config.toml
num_key_value_heads = 2
vocab_size = 1024
hidden_act = "swiglu"
positions = "learned"
beta1 = 0.95
beta2 = 0.95
max_grad_norm = 1.0
dataset = "wikipedia_en"
Each number is 128 + 32 x the weight over the matrix's rms, rounded and kept within 0 to 255. Layers, rows and columns count from 0. Numbers have three digits each.

# layer 7 MLP gate, 320x128, rms 0.221, rows 109-217, columns 0-127
161133146165145117170144127120138128190166174108103156192176177096153125138151120102089065068119179138194123129216148155126143158080130098103119152133108108121058137111186158140052098094140107100137104089108113106130172123122154133130098179173068120079125099127171102116100142128154112109146143130142157229166081098197195152118100170155094118077099135156088103084156136110082128092150
154083146121123154085120090142169117191166153119122153107075114182127154102127146139095086163140111134144145063106070111167169109155137125145061154161177107129132123088103107128111145129133178173106139086139100113110133062109097072125095115138115104135142176155171160098182127127100155105160084092101057170147099049126104088091115155124143118166124121109065137105080137131090106083161
066084167142092114157187165139138130162129110105109132104167165128200078129165146187161113097125129099108114095124166124143164161172131122100170089097087099087150088095101109148135137112118098177080159127113162052165086142101135078152139119109140109098151094125143079111114126095123097021107136103137096115113113077163134092188126104195145122088153152148176086152144113135099117097141
104121113154055163142107090103117124186131134110166150107132138133134106094152133122161153141066130131093110143141180099100177157066138121122174164163132073114115152165103102126130122093091111115114139086120126071080133040088139108182144105132101105110154086100125134102064132163171130111111108175123143077161131096093160108107108096136148205118125105095133144141097175134116131139138
160137099109123131125097172107154106140132110124184077074139099176145124122149108068120126112139119076075186086159120093188139081182105169102141073094155140143102137207103121115104095142109125145121111126103085093133098099142123150054085126142175100142155128136161141125078133119141204123103119084068168141119089159180154080130102182163121187100116095121164126118113126166177173086143
127167163116154151113165118145099161146065107133098161121172081102178140136122102132095114114134096117069106087067093139137178161165193141121128112158091105096106155119169115133144099107150189128108117115125158161059120133124143145141161123110154093159106095164131129128127169176139144143071150180137070179157161102131125132142148068133170104145117168139088102139069135160195086054143
174157130153170128107107082162163123137121115171131071172149173151081152114200154090131175141067202147103119140123123180155151108087140122084148167116108132090170200071051121154076135168142096117105109166092129137127146105125080145113080131128118125121117115142097082103175099143131154120119130137176208148074206145110164199134128120180136133186110126107113102087101159091088167093140
153155097128143091077168150075132147156181148129177111175200118122101148107139164113178153148165126119104152160130115131138150104084096120183127105127119112091091100147189108106102131075103055163067167159098147107088122094111148079139089149164181143161147169168149161148156084104084117168150135085101161120097167128076122150163143153123160116146125123144104160137092149174133184153129
122090131165166124141109127164119117150126134183114103132105145131178114146160150179109205172146098129131118105115116122142121156135131140146124144088099104107129189144150108095134143112107197070177145172102093107155104154111183089158147123097129117135123138154157110070131158095159134136096146134105095118159117134129087159092120100111103149130141077112112129079124142115125140125148
134178185096157065074090156172175137090049145097118127073162107107101175153103137137156094058129155126073203094153174137146127189122158110147147092161177122143096153126156090140130139157154126101108114093118096081084177124110137181153135131118143075157182133135114136071122108158103172097134184134124124153170168167184098100163102140163168152105101141115139137108114144151088153087145
100145161084134108080104115150144175124125140109112081091100113100201109152125167180158111167109123102091055142026108112120137132087137085084113127109175102080145101125107132173160148134124104125120148139052123100125140094109090074130155134157153079135098147155183094140084124107079146148109098092141073107070102096114096136181089143134081080121119181142095142108118119124111144152099
162110113138113084054125094088196156144104147145125161093121159178117172158177167098128137140107117099119109144185098112100162141130092106113157070149166110136091077164145155168144125123140099120099099136057105108127185150132087125125139123153099161203130137080121177116155127148121089184153113138078102135164150103169114114109093191123151107105115160194073147171106182124059102121076
104153118183081156146190140180126133142145200162171195126118159114018088111125116162186131115122076183087049032126115113117169096108145122139130113099142153140119173182097075166130070071162107098140141178161100083068150099157158163107101182086116134089134119162193118136165100154102158116068157151092098115122090131167129191122095161215142121122151134146116122096156149201097161047124
126184165128139110130094125118144139130104203114101124127132127182079155111175109127190139147135126163144114119089169118093083107140167092125220080139135094022116154130104116083145133094154166093147123096110178140131127112129133218155136073178108155092146121166161168041137182108078078111098161173112122115119115118117176122128148077086163179167120134086147153087156088110114106108108
148054098117153115058091146152108086150091116089121135137089137109126134094107158137122137160104118109115140098127199138146137130114132123102124111154148143178103168089136084115089108130127062141102132117125154152162154145075114156157119120058163123175079123112118170109124123120169135097124092166118178141159166122123158130108153136127083169101084144140169163140154123053168136125151
093100109158186134120096094149160123142139184129063121209039130065146153076181145126136073135202169088117089137096191128110114105145121121144110148176163142143144162131142144180130157167153134186135158149158137074091162114153063090098077146143153158073155104108145083109137158161148102177119088119110177110134084179179160079130094088161094084109163158132133100153175149128097110101104
143152085144151135134094122114148058123088118156139144069090124156133089160133164104102176134167147105101172138127105094119078091176136077140216167093143137115128136102130118099138162086137076109102115138115147069199105145098113111126111138122191087161147181174159093151144132120180130064109184122125095110117133123130127175122110091140163145085119087125206094125095148129144177180120
164140126072125107111177094100143092084123085115102069145129101091196140118079117114168151063159153076129164133119113107140151098125166117167104172106134196098166094130179124152176114215145139121167101104100230138143120119135170139110148113182109134086126087106092111121134124118150130103093073115162138126177130162143173097096127145156106105173155130132152159149122073112150126130144
130187165131136089097129110118131173114067097076067163114103136115097079144142154162102091166128178179158148109107155083130105139094161101095163170084049106096194129193147149092139067122106092144107091125135062075182152176057179167190165089141159087139166144109077109095132113130103132133096161084124118172131137124125129086076096137138152124115155138053126144101119115124164173091106
066111095174126122129161132123121124158166090165095160131125075127160122094157131111181166088130163147080143148195117135159142174121108135122157110087161131154135077096163083120165120122092112098159093085087110115118138074126139101133110171094156102055215131142119167116126106161058174080076097133177189118168118104135103077190141124193093062206099135078162115156064127183157144151114
108178139090126209142145151115192100125162119097147154144164165087111187108153076081203176060133112093120114124150103123161161133084161170197165116119246165134087129140070166159127120128146192150135172140116096148146181191143155168057149127117120164079108143131108150114169090129174104145035093133117129204125170111152175181152142130147105133133157111175124165058111124087152118138186
144153155065092140124144134082128172120176164122085162132126173128112112141124141148118131148091135127129123116113146058155130181056069110078163095167142061077138129149159152098143050097127109111114151120105104184182148153128121127096192110126122167134145069150115150091135089153122152142124118081133119144095171083109085058140150178118123169105115124204146120168140089143099129126143
124125145118133059118126109095142150129094079079162141158136149170140144167185143097128129153128116198133211126115122147107097116116092175104116159083101154108164161164148107150112132171146115155080063126120138124139155114096175131157119134098176124192182138136126093157130141099106159122076119152155134091092150111141103148132109142151180176104155120079170128078124225146148137131127
124162161115152117117133065083129098128141156116070134156151155114216158102120121094125149120127137149122155132158077110149121112120097139163105113069155125158087139113140090189082148057184097170148106147151162120086112137184130126107089140115122123166057127083191100136175089149167145158108173147107204163098164113172194134117113157094167101119155090166160069113173111163097131105161
108125177087164132159114137091144185109127177125121154144141131111128152119142065119144120115133081140064134110119081114103119152108124127102171096152127130155121078106140145180161131159168177139098105164126120141162158124161105151211085195138179072168095125067121100110085133147097177150087061138105147116160084144209167130102194194158069097115152157073081127101144137152144126112067
177130089115181121192115120156166117146121097036150184171203146143139120104161134125087187186108097080095144098092120095077127130085147139114131140199095154131164123135178124090105106111101104055103090163153140154084108102045183150119126102169105124088133139189081112038109180137121169086183122091100098126193114083170146144122114106137109123112110098153138081133130151070139149128175
141086159090097160175140176108126095159066151128125161117153123083137162116166133124076147149145138133122115104137151105089138108128120159125165170093147082079072092172112154110113134117099112075141085149143118160126111159110134151120174150089090143152126148120141086083120126177104150171100155144167133137109117093153138109138135143109127135142125164137125145178135154083103148124169
134126129101084110140071083121119209170158189115115157056116094109108196072144137088158114068127105107149119102098117110159122071099083133170175201079166079111146128127103100132139086140164171090130139142147127110171100127151098123153086106134142120159097113077107094139096155133148101135124122185174185118095141108132102056123094121126124113153118088133132086108129142125131151125134
130162065140160135115111066088096174067143114092118121134135085140135111100157137162173111124159125104102136123121097110116107146204126110144147106152154175116159109139099093064094149101081152156101126184165115095154084108130140136128116121173100161150189088115147105027091126067096176055063155195100082157119162109146101156143182203139127126078092074125137082160127141198145113075153
170143080190172125144096078084099137062119127087115139139134174160101090110101150107149086147132220094164191143074166101152105154122074114110081148117131099137223187154122086142137038177156156106189111103160133084127138102150158046143107026119113140122158150178083116161095089118210098109122126120139120104126122199142086139119153095146144157174122160152175137183086091106168065131172
099155102135100099128177132191090097126154192115173133134140156121113112127128156076172169176160135125095168126140173154104140155086104140120135136143091133134118101092170132129139146140127149176155169150160179206155189097102150113134120103145085162103097163157142086160049098118120206140115114097203102201123110111155113071122164072127142172148121181138113121141067097092092137186169
098147086137104147187114092162081089103090125077170105179133157140132084123142139112105138179115092093085124151097163136115154145154106113099093166109106205140140079156127091135152160089142160096199061077106153140141228128182119122100206126116181105169089099081095171099120138144117143083166107078080127148095079144136133132149108075075137064172137185152112144119124095137163086136136
165118164138123130103132042067173155100205134121131211092097132135152099104134191152136112085100100147164103118093095044170115120175116062133155097108145096144108140103089110132187176081124111130120163118198127126127080117090159102126063093107200079098138138071145152149096141120187078091092107083149129134084114113109161189190085106235198105074136141118051122061129172125152114077117
102079089103139151109118109160129137081110141110069141102125083100158140044100142136125116123139142164157144201162105117216090067132133178163094107139147163150060150066133119118076132133160135135113066106090152169168141105118110103150179092174122106110091149127105127099152093089104149114153107134112168107123136120120160125162103176080132089142144130161135146171111115164082142097087
163193143145158163125168063121150092134127163091157073136100157107163057149166091130146160137163124096086106097146064204142149123097190095137134125186154138133129185117150152106101157099170104190104134130126070200126165142126172182102187133141085140124118197129174084048137170123155151133110126156144102160137164131107178155138174149135070112122129127114126145112153123107113162181130
100154100141163098086141152106125190176182180093081120182178168148111059103139114138093068183111209183090138093105147153153144104102153127125121157099154124129136166071149144143197108098137127132151159098090072116140165113129141154131144099121106140117126096096154134150034079096144146139093127086124120171147082135125139092053122146122122098117146114077132133131122082100188196112177
146149117118166094168194113129181109103171136070128163126201152132096181080110148131160094163112153086126171166154149111154116078152060080110108114196173089084158097107090092170118185145172134109096116150101156162186108138067101100127164060149147118120106070151123147102118110168156179154102080167124124150095137096055119134164164152130089125110117171077106111142093146085096159097146
069123131119096157123137153103127120166136189125104081121105043085173140129166153159122189098136158196099131123120144142121163153147111113206105097137079102147177152099092064184139118126116114151082145176089180123131071145173125130159086127129138140154111145066070152140151141159168118058136118127183104109101125132143129123104072095094096107174182149125109134124141159139166128102137
099121174171176190121125110142134151128132158141102144109150036143073103144111121092154093119102182136061118157065139128116088181110099102201101133133125106123157118121123128106119108159121161171121110143173135110142130100171145132158131093146147063112130146097147079090162114167077054084157124052091105160149090196121164140163122144183158089136089103107074120113120123139137149136177
100113110158096135140129091069140110136167154033100089039068156206155113111124157077102186113069123085127099118180104144068133136172118160135126114135093140097153176173091157096068133101140134077086151128149148116099148123114102138135139080140130111129082115068181086189096060119146112186098136097066090118097116105151139134086187187129169142078142173102052102076091154088147111123144
161153125146090166102120082169162102136151085091139100090178111172066110149133159047123181178159156111143077170109134115141185098095129117076104113131140126109155159178183090101106135152156142129142198145141174067147154138104127111113162124113109107095167077122133059136139134092111159083108072137165154129072164096081106120097096137219134139098148080098153134171166111162138168168233
142134116064111141141151125108104127200100131110108128150145105078087115126121124134148167093112168150173178122111163130142126118184071155127180121154123141071074152150172110128187127203114136102113143153123117087141081072145102130119159143128161157116122186115154145190109181125164135141096121169195143161157123109127152110154100176084114097202159094147173131108131116160137106122124
147098177193098158111152059056042148142119122132119152155130183147124139128100157156119115103123109172097125057124172098086134135126206153115081109106237116130156157110130069146177134143095165129201146070129138166107118154139149131103148158140083084198111164105086091135098109131100136180116086117090126140117110093134126108163117116126133153109153132099153125114096136118158160144155
114132172132113131135060153075140163109069100102165079119109117142090085125080129108095088121138130152127159123128120128190180142087138094203178127130144126132091088124185120157108126152153133139139078131120136113162079110103173084165106089104155163124161113132143171093153156171209056145143063079142168095089122115129124120113141144142132107041101134077133154097171133134158095078139
140110148113184139130125176105075167103110159134088204136146101131101122121150171121185196138179209102117152152133117157117150066151117073146126152138138154151135115126116108143056096092083149133117093117136200090121122138112091127095161123157135181133156127136106133107066131109116124164026142140161079143149154102119116126070100107199098111135030123143108160116117151107103097131123
098117183184129156140127163163185153130131169070176196160089176176167133030055084182108124108154182128181171118131038104185129119114114182171116109160064112087107105140071097108149122159138146115075174130169159110057085136149157103073162080108146131120124154079115118112095152139132164140109093116146108109101084090126131112168129140102105121168128171147120096161109135140089178124160
175119139131119185123155104135142108113098159151157129105150169132109160130126123074140106139112138119089105122132069112051166130111065202149132063174157158162114068137109127125150150068125121093173084078138083135198149116133188149089100148121170124127127121066117152098104077182146143130147129119144147183159117146149173185089108188159078129169097108131131104123090119175158118100159
140161095034155101103129120088126116090135122100135156091181145120179157079081084076095127120184129151133130108080106107128159146140073128104123162078138101131111157139176130138149128154161181113187192155142152088147111170102151158086107105085111112160113148080147134152150108159127145157146125042149101163155118086139109150084100160119141121118149055148072144104160136173167090112151
209147069108148146105156119143152116090106132169099115112163097092140114146126137166090115143088134173083142164111104097151170176130095120130194151127105119140140124147134093144083078129095154163167031121152100153172171199141156135119101180125148166152164175138146105142145124121149120072130097140098102068131105152107133163178105118129134160123162049127102154110165148098130185097140
116186080110172141207085080136118100117135070114087087170094092121139114159154107154111136174081139200097150095113168141128117167142131139178090143086117115141145168138124094102099100121083116132161057104058154173084154105160079116148112126132116116109189145137135099149182141116105186088097088141110126169047114094174115154110079123121183168108125171174164125099143051114121146109182
087083100134150153166111090133123086107096092124132114150113138130134135083164163145111153157126150129125132141146131139188166118145126117145140095144102128125064153157098116063154150147110096164119119152157103141129132143099111082165183169101137125119115097125091152049142106145147144115153140189126133106105122116111082148118102126120163115108161056152133142131159081075084143149158
142155154126114162191170113175116142054117110135117113180143185082165105134126141110136121168150202133081080146141175138149104098152156147155136156144133131108130106124143100154092119166169126141101122150064137155175140099098179167128104114107112152181149139215160139096206150076050165112126177113164136146169084095157151120156096091098161158150166113147117104149130167161223198117121
145170090174119172089101063122130132168084094229110133142122128088151137098123115091123082125126103109164055108139073150139135085133102141081117113123168126096106123175171132112136116172110147120115073117150163111125164072107172124112146138121085134092111168151105101130138152150151129139089074118136160100162098175092152131151174070145102102142094157088134150165119215139154147102160
070084135133114113183157167100100107110112112149188160139128123113153105111124120076172109057187096079142196169105134099081127116123110137145115145117135113153099140113092135150083145129195107068131146189136051157148148140102157078148086109109152191116168113136180114121091116137155175182055126138133093116125131155121179093161171113122094110148113121129167099156126109103105103133154
110146111150115147112159091140180120121088138064099112138123118075153157102095111126170139105182158131087106192128086067145119132185074111147113122134153102119133156095059151163116145112156139125102111161146187145094131110117150119156142089137115153137092140125087116135095116108076062083149138106189101177149102070054149115155079086109170122162132116195112068085156146084114096129173
114086132135066150113138155143135105160118116128142158151151140108125083090096143144083081135118171125115092125117107161132116110125113125175118121097102104148107106167161143134146096115137121178128050133157154102112124062165145144156150115093162092203169075172101102125105141083154138119148092095132143120100112097173081156129139102118103105138159150148141109100122154124156188106098
106127075104161139181119166130125136198174071146095148128131178113125110114139127147155136118119139150124106093107124186129168072107146081114151146115119156145106162114097106106147093169148134139158125111082110156131133116105106085081199174125157108199079182219177081145095164138118139151139165191155196152169130093100129157146085124086127130087127125107169045116096087107057133169172
128148061128114128138116131126082107189074127094097108161179103144136100129155153076088182139102099120126136094134127176120140166165200102099123161169060143180159110157156124148173147192173095112099077092146151168154180161118165133168116099124172125152127132089097126146097128117073090180105143133072083164146110102078123135148162137140147133136115152186103142137169138165153117169172
113105109173109156110168122119100142137138121182110226159143071136095090076081061098158111157118122175093119106123108114176135100185095093140105135092135110105135190144169060142099026141165153169125096152137133079136106154177137118143076095151137073175146132133136173113130168109154136118150140155152131166133104119125138148178094113140149101180171119145089089168101115156147170069176
132072143097084133128115098129088144135177137109122211173105131108131205156096137118090145087038118138099159110159187150108143131160131085152130147109124058140123128089126113142120147137140192155129150089146147104210100128146054109130091092087084094156162109077141061127129113091091100115149115151108133167151071140134139118152114122135072197171175161142107086164123107179095141071120
187149118123075125146100134087184056163126151144152156127140117144131162190129161136135097118107141140113138110150105099084153122132130132145166171184094098113111153121134101173134114135143126083133156103110131103056132066127178099066103119188116168125168179120155135107128151080185132130138152175169136172135138166162180121136137136058149190130068126143138133101129152137159123121122
139127153129116119173165123143171136146082165121136147141129137050191141105123110179098118081159088123098169092110150135175128054101092158149155168123214133149136158173145130159102153143132107163087121178158131132124067151117102117108102119160146119072119105125123127127091110177190176103069102110106138109178108089074155100139143141126060131076197101128155061165098137176142162136142
110156139081191160130184098163153097087140145070125095072118088128116132164105140124120150071167157141099153136126164136096113130099168151107048058139159069116134128164121194146123114131159132140163194111161152103097114099155169073105136167155134088159183130120125111142116139060066140122144081081189180072070124109144107105097092149110158120106081086124113112048158111053166152107088
163099144195148087104109115088173103147125109116149116148095108123110141156096111189102104112134098115116104119151170105071094144163112092154129136170167177151137106108176151080132060166074061116072188122124111145145114052124151111137127162131111090134118110153123113107132132122135104101142182162152082134133152153173182151152131149162121101132167113197134154155098153093127099138121
169129110135112165094157128175131140161136109161148158133129144178102119132110160160100040138105099167083169134112116051180160148121137170140147132075169133094128183151137124130109079114149124191122101176138151110119126138128112106139134113112159157114157205139151137212136114154154055098085082126096156121156105143094175099150170073136192142077142101150116141162133122127170114123090
103142170059170099135108102140076102131176127145120167142191082110188124079075152096148180084152117116123136078144122127100132124100114144092148177112109106123141112090134098178105070134132108167123104116131163147109134160137156132127144074162113098149089131132100103064132132115136122112127118143065169147207158163100104169141154060148136107128157142147145205128103144157123064121137
113131101145125124157100148202149103157111157115131101074088152118128133095198153093140141175142181077112120111136092073192188113075154180149154125126168118089064127117129143115159143147089118128052121091127150143149110082163112147117152105130117101144109190160097168149089113054138173110122121106145147096142123138171147121178134066166176158048149136137165093184113120117138088084087
124121132152103120142119128164165135147090154140149157099157110124084093045149141091149078114181142145090093114119114141161121038081083162153067130123102131078161135186117180151140104136127173098102138107191157100111144126081099196101090100175122140127134112171141136113105149119093103152136133149104124160166070128137136100130092114155163154119144140125167083147109134111097154085110
146112108145181124151123140141110142134096142113062118148191156148099175150171168164071111171152184149117133102144092119100133214125123132164134158168154089161099104116036140081102146101139122171146119114121161123136221084101078133085126120070158063050126161114133147148098133173120198101112118113117140105170088118100154119123164104098145123112125119150131154099051163206197176142145
094160130047195180080108077128139139130141144102142141114158141104136116155082107109125126060106159093104142115093131064140182153129133156153174138150102121106076134028190088133147171156171113148071140141144195157159111124111139136171131090112133107136178179098117163160138094160135143184079101112158136161060158181141169103061144106095113116129161137105155104140137111130078119122113
118136111126132101146136111059039163109162154101107140193119136084135087125131082144138096133161106183138097098104145108108135163132051110084143113086134163101105140141091094169153149187088156158123096134135090147176127177135162070085127125090122146177132129089085107136122145094112116168131130164105143146072096111064177083123113099100174170173215194149087102129102069133129110166172
127128116136157160137144138181169135089165134140165151126134087147133112106109139133125195186073116134119150113174133131133183084099159151178146134112166135103097118120174083125130100107139144156092078167104161120219133074146134111124070160115128143161153142159049181134158101147148120127108163128192128158114142081143109143124173162116052130107159121158048089152153142112113119117172
120170160118147098124092124146097095126107180139141129085153124154075100121133144114104148157130141169084184130139135127224154174082137120136111116093093087089103117153079167097113104134184115130142139194076063115136127147158090106128131102123195099172109170107063155178173162118125139123123134161153184173102121184191156143132154117128121097127139105118183141101121104180125138199192
132139105145144180119098141081138131147119116111083192127129113086081081113148149125107128156106145133164098122137144182113137096141048161129126104160151070160143121134165094100188124117100131153111136149147074148186125121124103134109104147113173160165155158096116082174121152123089137105119139109132196163181162064097132117080133155148127115141164135063145098163113111091128139127179
108135095170122128181127115140069089102141128123164137167156099151154118158132168077096109156121132091071073052115145159123137112085073154121154150114155181080097194128164133197120084108102122171134096182109177112094042104082109113056155096127098163189130206142144143078099198089121150149139133121139231121163127061110200132145114092115124057091096160216148092125094108117120106134110
180112108090150140131158167125139109117167145126130128150138137099163069080092123141133099147128139149152208164130154094139102109137090125130126088157173156121106170137135151089077136128088112154118094120121127194156098129078141117163134111104148126154172121091161096111142162102149157131081125091123138110155154131078170106108102092087094170163162094169090101119095093112064143125140
097170176091142152099124155154086114200132096079080120128150171177094129108095150156130158151106102110114153089118153167129168103146107155131106162090159166134171110129092060128171113139169134085137133164140183121079109164123170139084133137152153119126092163109169122139105099165133189114127072140083110142163172210091173032140138125141126171116205093156148122094087125138187115100115
073158112070149157095091000162126120103225133099230141170124121182091144086184117138125126149148103143166156092185162149150143123084181094088090139201150100096111172147133136063120201144141173173163141119120144074085151117030104121042135142122151135127110100143140123115189111133152153113112119099148091151105113100125112140070105123141108117032127182097117095104156076109153107107133
105151137144154115130152096102155172065085151097038104128151139102088094145129086136164065109097118112135139108114099132075129087145159161144127136081125120139132162170096119145053180153168156114089150142077148112178118115120135122102090159149176110117136165125113126126172137131122130158115175130126135150149135166168205132203107104123159153107133122133113127111140118091140151145112
183204143162162131141114132091129123142060135144136170130109119077108205058170127086113124056139159057128088121176114147163089136096127146058137178079109085114097121114157154208135117126172164114062153133158136089124191125099114136127079136153129158135099173092134112156144163127162096087100181150181109117107124121128161139170159116110152134171115132160175112138139096066109173138143
091182049125155154128180075096126129104108138093128062132116178126091089081102078115125156165126161135150059101144151113144152152115129095106128135096115125141137095129102126123156119097158134190164153117098121152205136138173098090111103101138088133111091091103097090163081201058169132192177192145159098128159096096153151162168105124143088152118114119118136125139152133132106064094102
090163173133142138122088117187134114091133135135177124102083141168160109118130155157086117075072114104135101074091175130102134105096160101120128185121122145108108153117135062155140154129099125188087142101128091051134130125134093126136106131106193071135226134122103132106123124148170100093111188129195098054153153074172086132144114146139062164129195119125053116139095120117131164142117
142120134134150116119152119122185130111182131137127142098128084100146128040072146141163132093152129140158112144069129122157089122112122120157146132134194038110129091094126092169175116113137133159190116169173116152153170125128147144091157112116135152122147141115140127071086085098058101026088111134106148116113115137102099165165182093161139176122151104144130171136105160159175205122147
109137109127075160086115101148154137045083090098108138114188106109124189078076061087186097142121142182107076141103201124158134161182157139117141143084089120185196104142137166129116144175163063137120085147113134156151092080152174137072149132114158105105123104101138104116168148107130182118054132156148146142131172200104131106137161160157094162120138112131117136129140138158120192135137
118147097072151073087153067099117128067142123077163176090121118098140143089162148140134082149179130110096129167065063117091151148142082101070144132114158111131085112081127124161113152089119122141120140110142183172129127156140154168134175105151092116096105146180103123126117138091112088143091142111123121186137137160136090139166154120119167066098129145116129088176127155145089135124099
101080090159107146164095126138134109149151130104154158181117131121110111092111138082136146083154158087138117100141133087105127111118158147108117096152133131099121178158157095128108128165116131143127160179109106170164116137091154055123139134152084188176153122064096089120146129118191100059135109092096189141104112086135154143178182120051100100127123105154163082128139058119103113144144
136155153088135173185086116120138203113132115114146128180165145161106087137178149102119133152099133119099129097051064186129143135076194109142075132214139152116113086142098102103127122162143137170098170164088106155066109115097093123128143140133140093138165159087111120119162203113153181104084157126133096166061137140158145161153149125161105114163087109050213161090067101216177114143147
154137099153120137099183088101148058091162145137135152137130152122172110062117101091103161171116153111125130127159060163140183109153124141099137085066148073112111137186150122142130126077105120100081111162109074130115089164111125105172164136135117124157081114179125094241148130094168176099088076173095124122097098135119189078117165129124138141140119134049110096113084176165130154155111
170104130160145175133128065062104133167174150117123150148114113129132125149154176182086120099170165079129111122178104113093104119109133103177146135096089185158119120099138143124115084132117143147148145117165089221174104054122163118120128134209142143121087132137129062125083163072051146082095172106078129094167124112136159161129171159132117089133100085146137080068161100150113124112134
186206162138158138165149097081149127131092153159123154134098118141100145122173176126130089142149113116090115138163124107172125143108075123125162053147170138117087155091153138188196090117105141105133094126117156167116154114140138061118135103144141138108176157152123131159119161184129105170118147092135153178170093138187206113151118183095121067103123105129138144171120124114083141066131
048085127136192091143087113154141120076055100139117098098129118117124077124165101160114154120161092109148161089124160063081131115163136134125110116108132075124132131141099103166072137168169096164129145191153093107136149165132140104143098151126140103145170142097137092171174079118163131111129204193077154147171106083177126065115132115117115119092126131151126155102058123144109096152169
105179115125095107132112125113100109135119139082117124163172164153113116112152129071147176161126128187052054064132174124169141181163133161127174151111141090122092140145126099150177105084121120090100085101118123105110086108089112085106138093124129060168197170094141088114084122181081172064146079125075178135126135126152181114136085144153076070130139102124186152110147138150119150118128
113145144109090148204159079119156088119105132118117162111140074105146163136131058146117221087155076130102132108183117114114153112125105112137096181157059159212136147194140206150111098160152136114119124096087102145097107122118152118070127125116170082172162089128138070104158151146099150158098152158146160155101119110125090098146165178101120119111198169120116118175097178164106123188133
080176153178155130174125112108204081147050131111179109128134101104172106134144136079111104086113154019117096108160100133126192105143112156111147183120135111155073154174178094179125127060134208137109148054140089107131166161135166122105200132152147111155146091134079124074123116138092152130139118138140166162209128153122129167115131105131103095115168164067118090103109160087084122167093
035105131140106159125099131116115169127068092129145109164091145202156148155112107092131064142193144167105110124118149126131145141150110120105144146124121120130126154116118151162119108199125169067168145178155109100135153156114157152116177119140095120176194114117095120103113116160094084124121171119088130159152088165149142078159119139119144136144140143097130158168122153112148162229125
097082133104093138120148146132183106144108165134129156134143083079173122128113104155141096112135116090087119149116092111121072117109120116141122148096171118117082077151108061206144143091124122154130108080103162152125102142190095123122117136116174082062124139087089130125099087139127137141117114119154080126151159113123119093181159141196085125133128164120118116105141180190107161131137
162076152076077153132137079099168096105109146185101115143113132159115112118114126153081179147184125177060131117092095090129149152174154124142119143131105151107082138120114169099116123086136089152129100162154146157136100133121117149118124169134133131162128122089099187126116151134116109080152111083189162118102147176083100099160164103115103092146152164165119137125181134143120120176158
108116083128130134121071207147070169148147142045071095054117113144093072051148138078139109101123084136112087131179161151119108071123165118091119121121116118148193132163056151156129156110180098156132114109165099140186157076112055153141116102132160114115083107121168133135160231175115062131094096119183024159118174120143211118215140117084137160141160109082115144101171127080092172094110
151151175165195164160132116144096193141142083150135150114164088152137105107144172118119051146193138165112152156135098163097110062046133141098106122166089154117152130189107082103069154152105156119133140103104151123116113121104153137149147171087081126102105149177129096137177194084127166134123144157074159113138160171059167059144123088079067093113135181143146146127095177090146172157079
083085151157129148136087084097162059135091111113130119177122150074152194150137115148144138114124151092108087107155098115138104135135112183113149104132130167187127055155124076152068096084139147077115129137051111149115104174155119151136104106117160089172097140085116145108141123089157123148166114071111130182135095145173162130114061129108169151098177210124192141136121132150153127074107
109145141091132171116126147124062160159155106121101111201109193147145140133130112134143121093208170138120104140112084114157186130136121191155144071132144158149157104147154130157130094058142104157088151135153074129172124140175108080135084134123241108160154076151127084128154153097153099068163147092170178144108127134128089149104107115135134096169098153122116051114107103182166125096160
136183115143157187103096117094142140109068088083159117116058087070104123160231201114093162142174165133124095185100108139111102108134117149149105136162117093137082108156111180043154209164130183105154121086125135077180109156136163108137100066109151163061142098086068166086130077149110113065127105138120171132183109158188109101117132131107108083100098109134152156199131174096137143113158
151140153139196166107147119148128162144109089178179099147163142096123186101136173142148140113157182136113104118095132066152134059093133119138104086104145152116056154152069112122132155141106110086124135095074141144124143027092090114154142107122156068173182122180115148101118159136082141151184135131103154102117165166139104132116088072150172204141154125132152106165114160137086130117107
079147150147162184123133085129132157118123062097159164081088124131131081098170158106176066144190123035110141154134116092132105100115100155106110112174133081128163101160102130152102145095114121179190158112171056088151108131078129132149161065110144145135154085171149110165147148067114151116096081127080130082106151128169095137142153093144144120119080153146115160185101099135132125095175
129164179066165079121139100097115097078100122059147101155163163143144127108137119114135133117138142122093132089177152141082074103104114130081058139125096095120099193094148157138128087093155133091159123089107104134175077142139152119189111105105090109132122091116167116127145144122153128125136150148191131123172117115130122117063131115093120150159088090061159113091155125106089145137154
111145070103119164147094140072110143108071148136098142096100131116174159146203164064157138154093145132139070185078188148120119169129129150102158085168142175114084194111169112078156095133107112069108152146134111121143156154123127188124103138135180134092147115142098146174094131135141107108149102129112183080157202140157112144151141122116155091078141091132160052112124086126168175109149
154151154132110130165174100110108104122125081172089135103168164127112101159159145139171094147105121099088193165102170045076181159119182135070157090082107129087103136139141145144169102086108138096161155095115124118069118132098086165127121066074163134117095087144132150108120109191104191154124076065197099163136131102201191134090104161112127123058134104169081089074121112074136132076141
113118087100128112091084099163111151120144157117134135121134126115153141127106134168131091194143144158094096186119141107075116080119143118126170127065130102176134191142150139138145096164196126137147138150160148197122125091117163119177148100099097130121086141168095121158081128125131121153092129128131119092136138029177164142167101086136067072169072155130146113104111200114147189115124
157191129142143168157135125166107130120097108145082115155144080149139123115140200110077138147100143116181126171118152107135090155144104080105090150148111149111096079126138127075148110150105041124129130100101144138151200125173182108183151118101066133071085101086097087121176135117129182141130148155107115136110163148110129150119133119058184113176106132130082088165114089096141153171126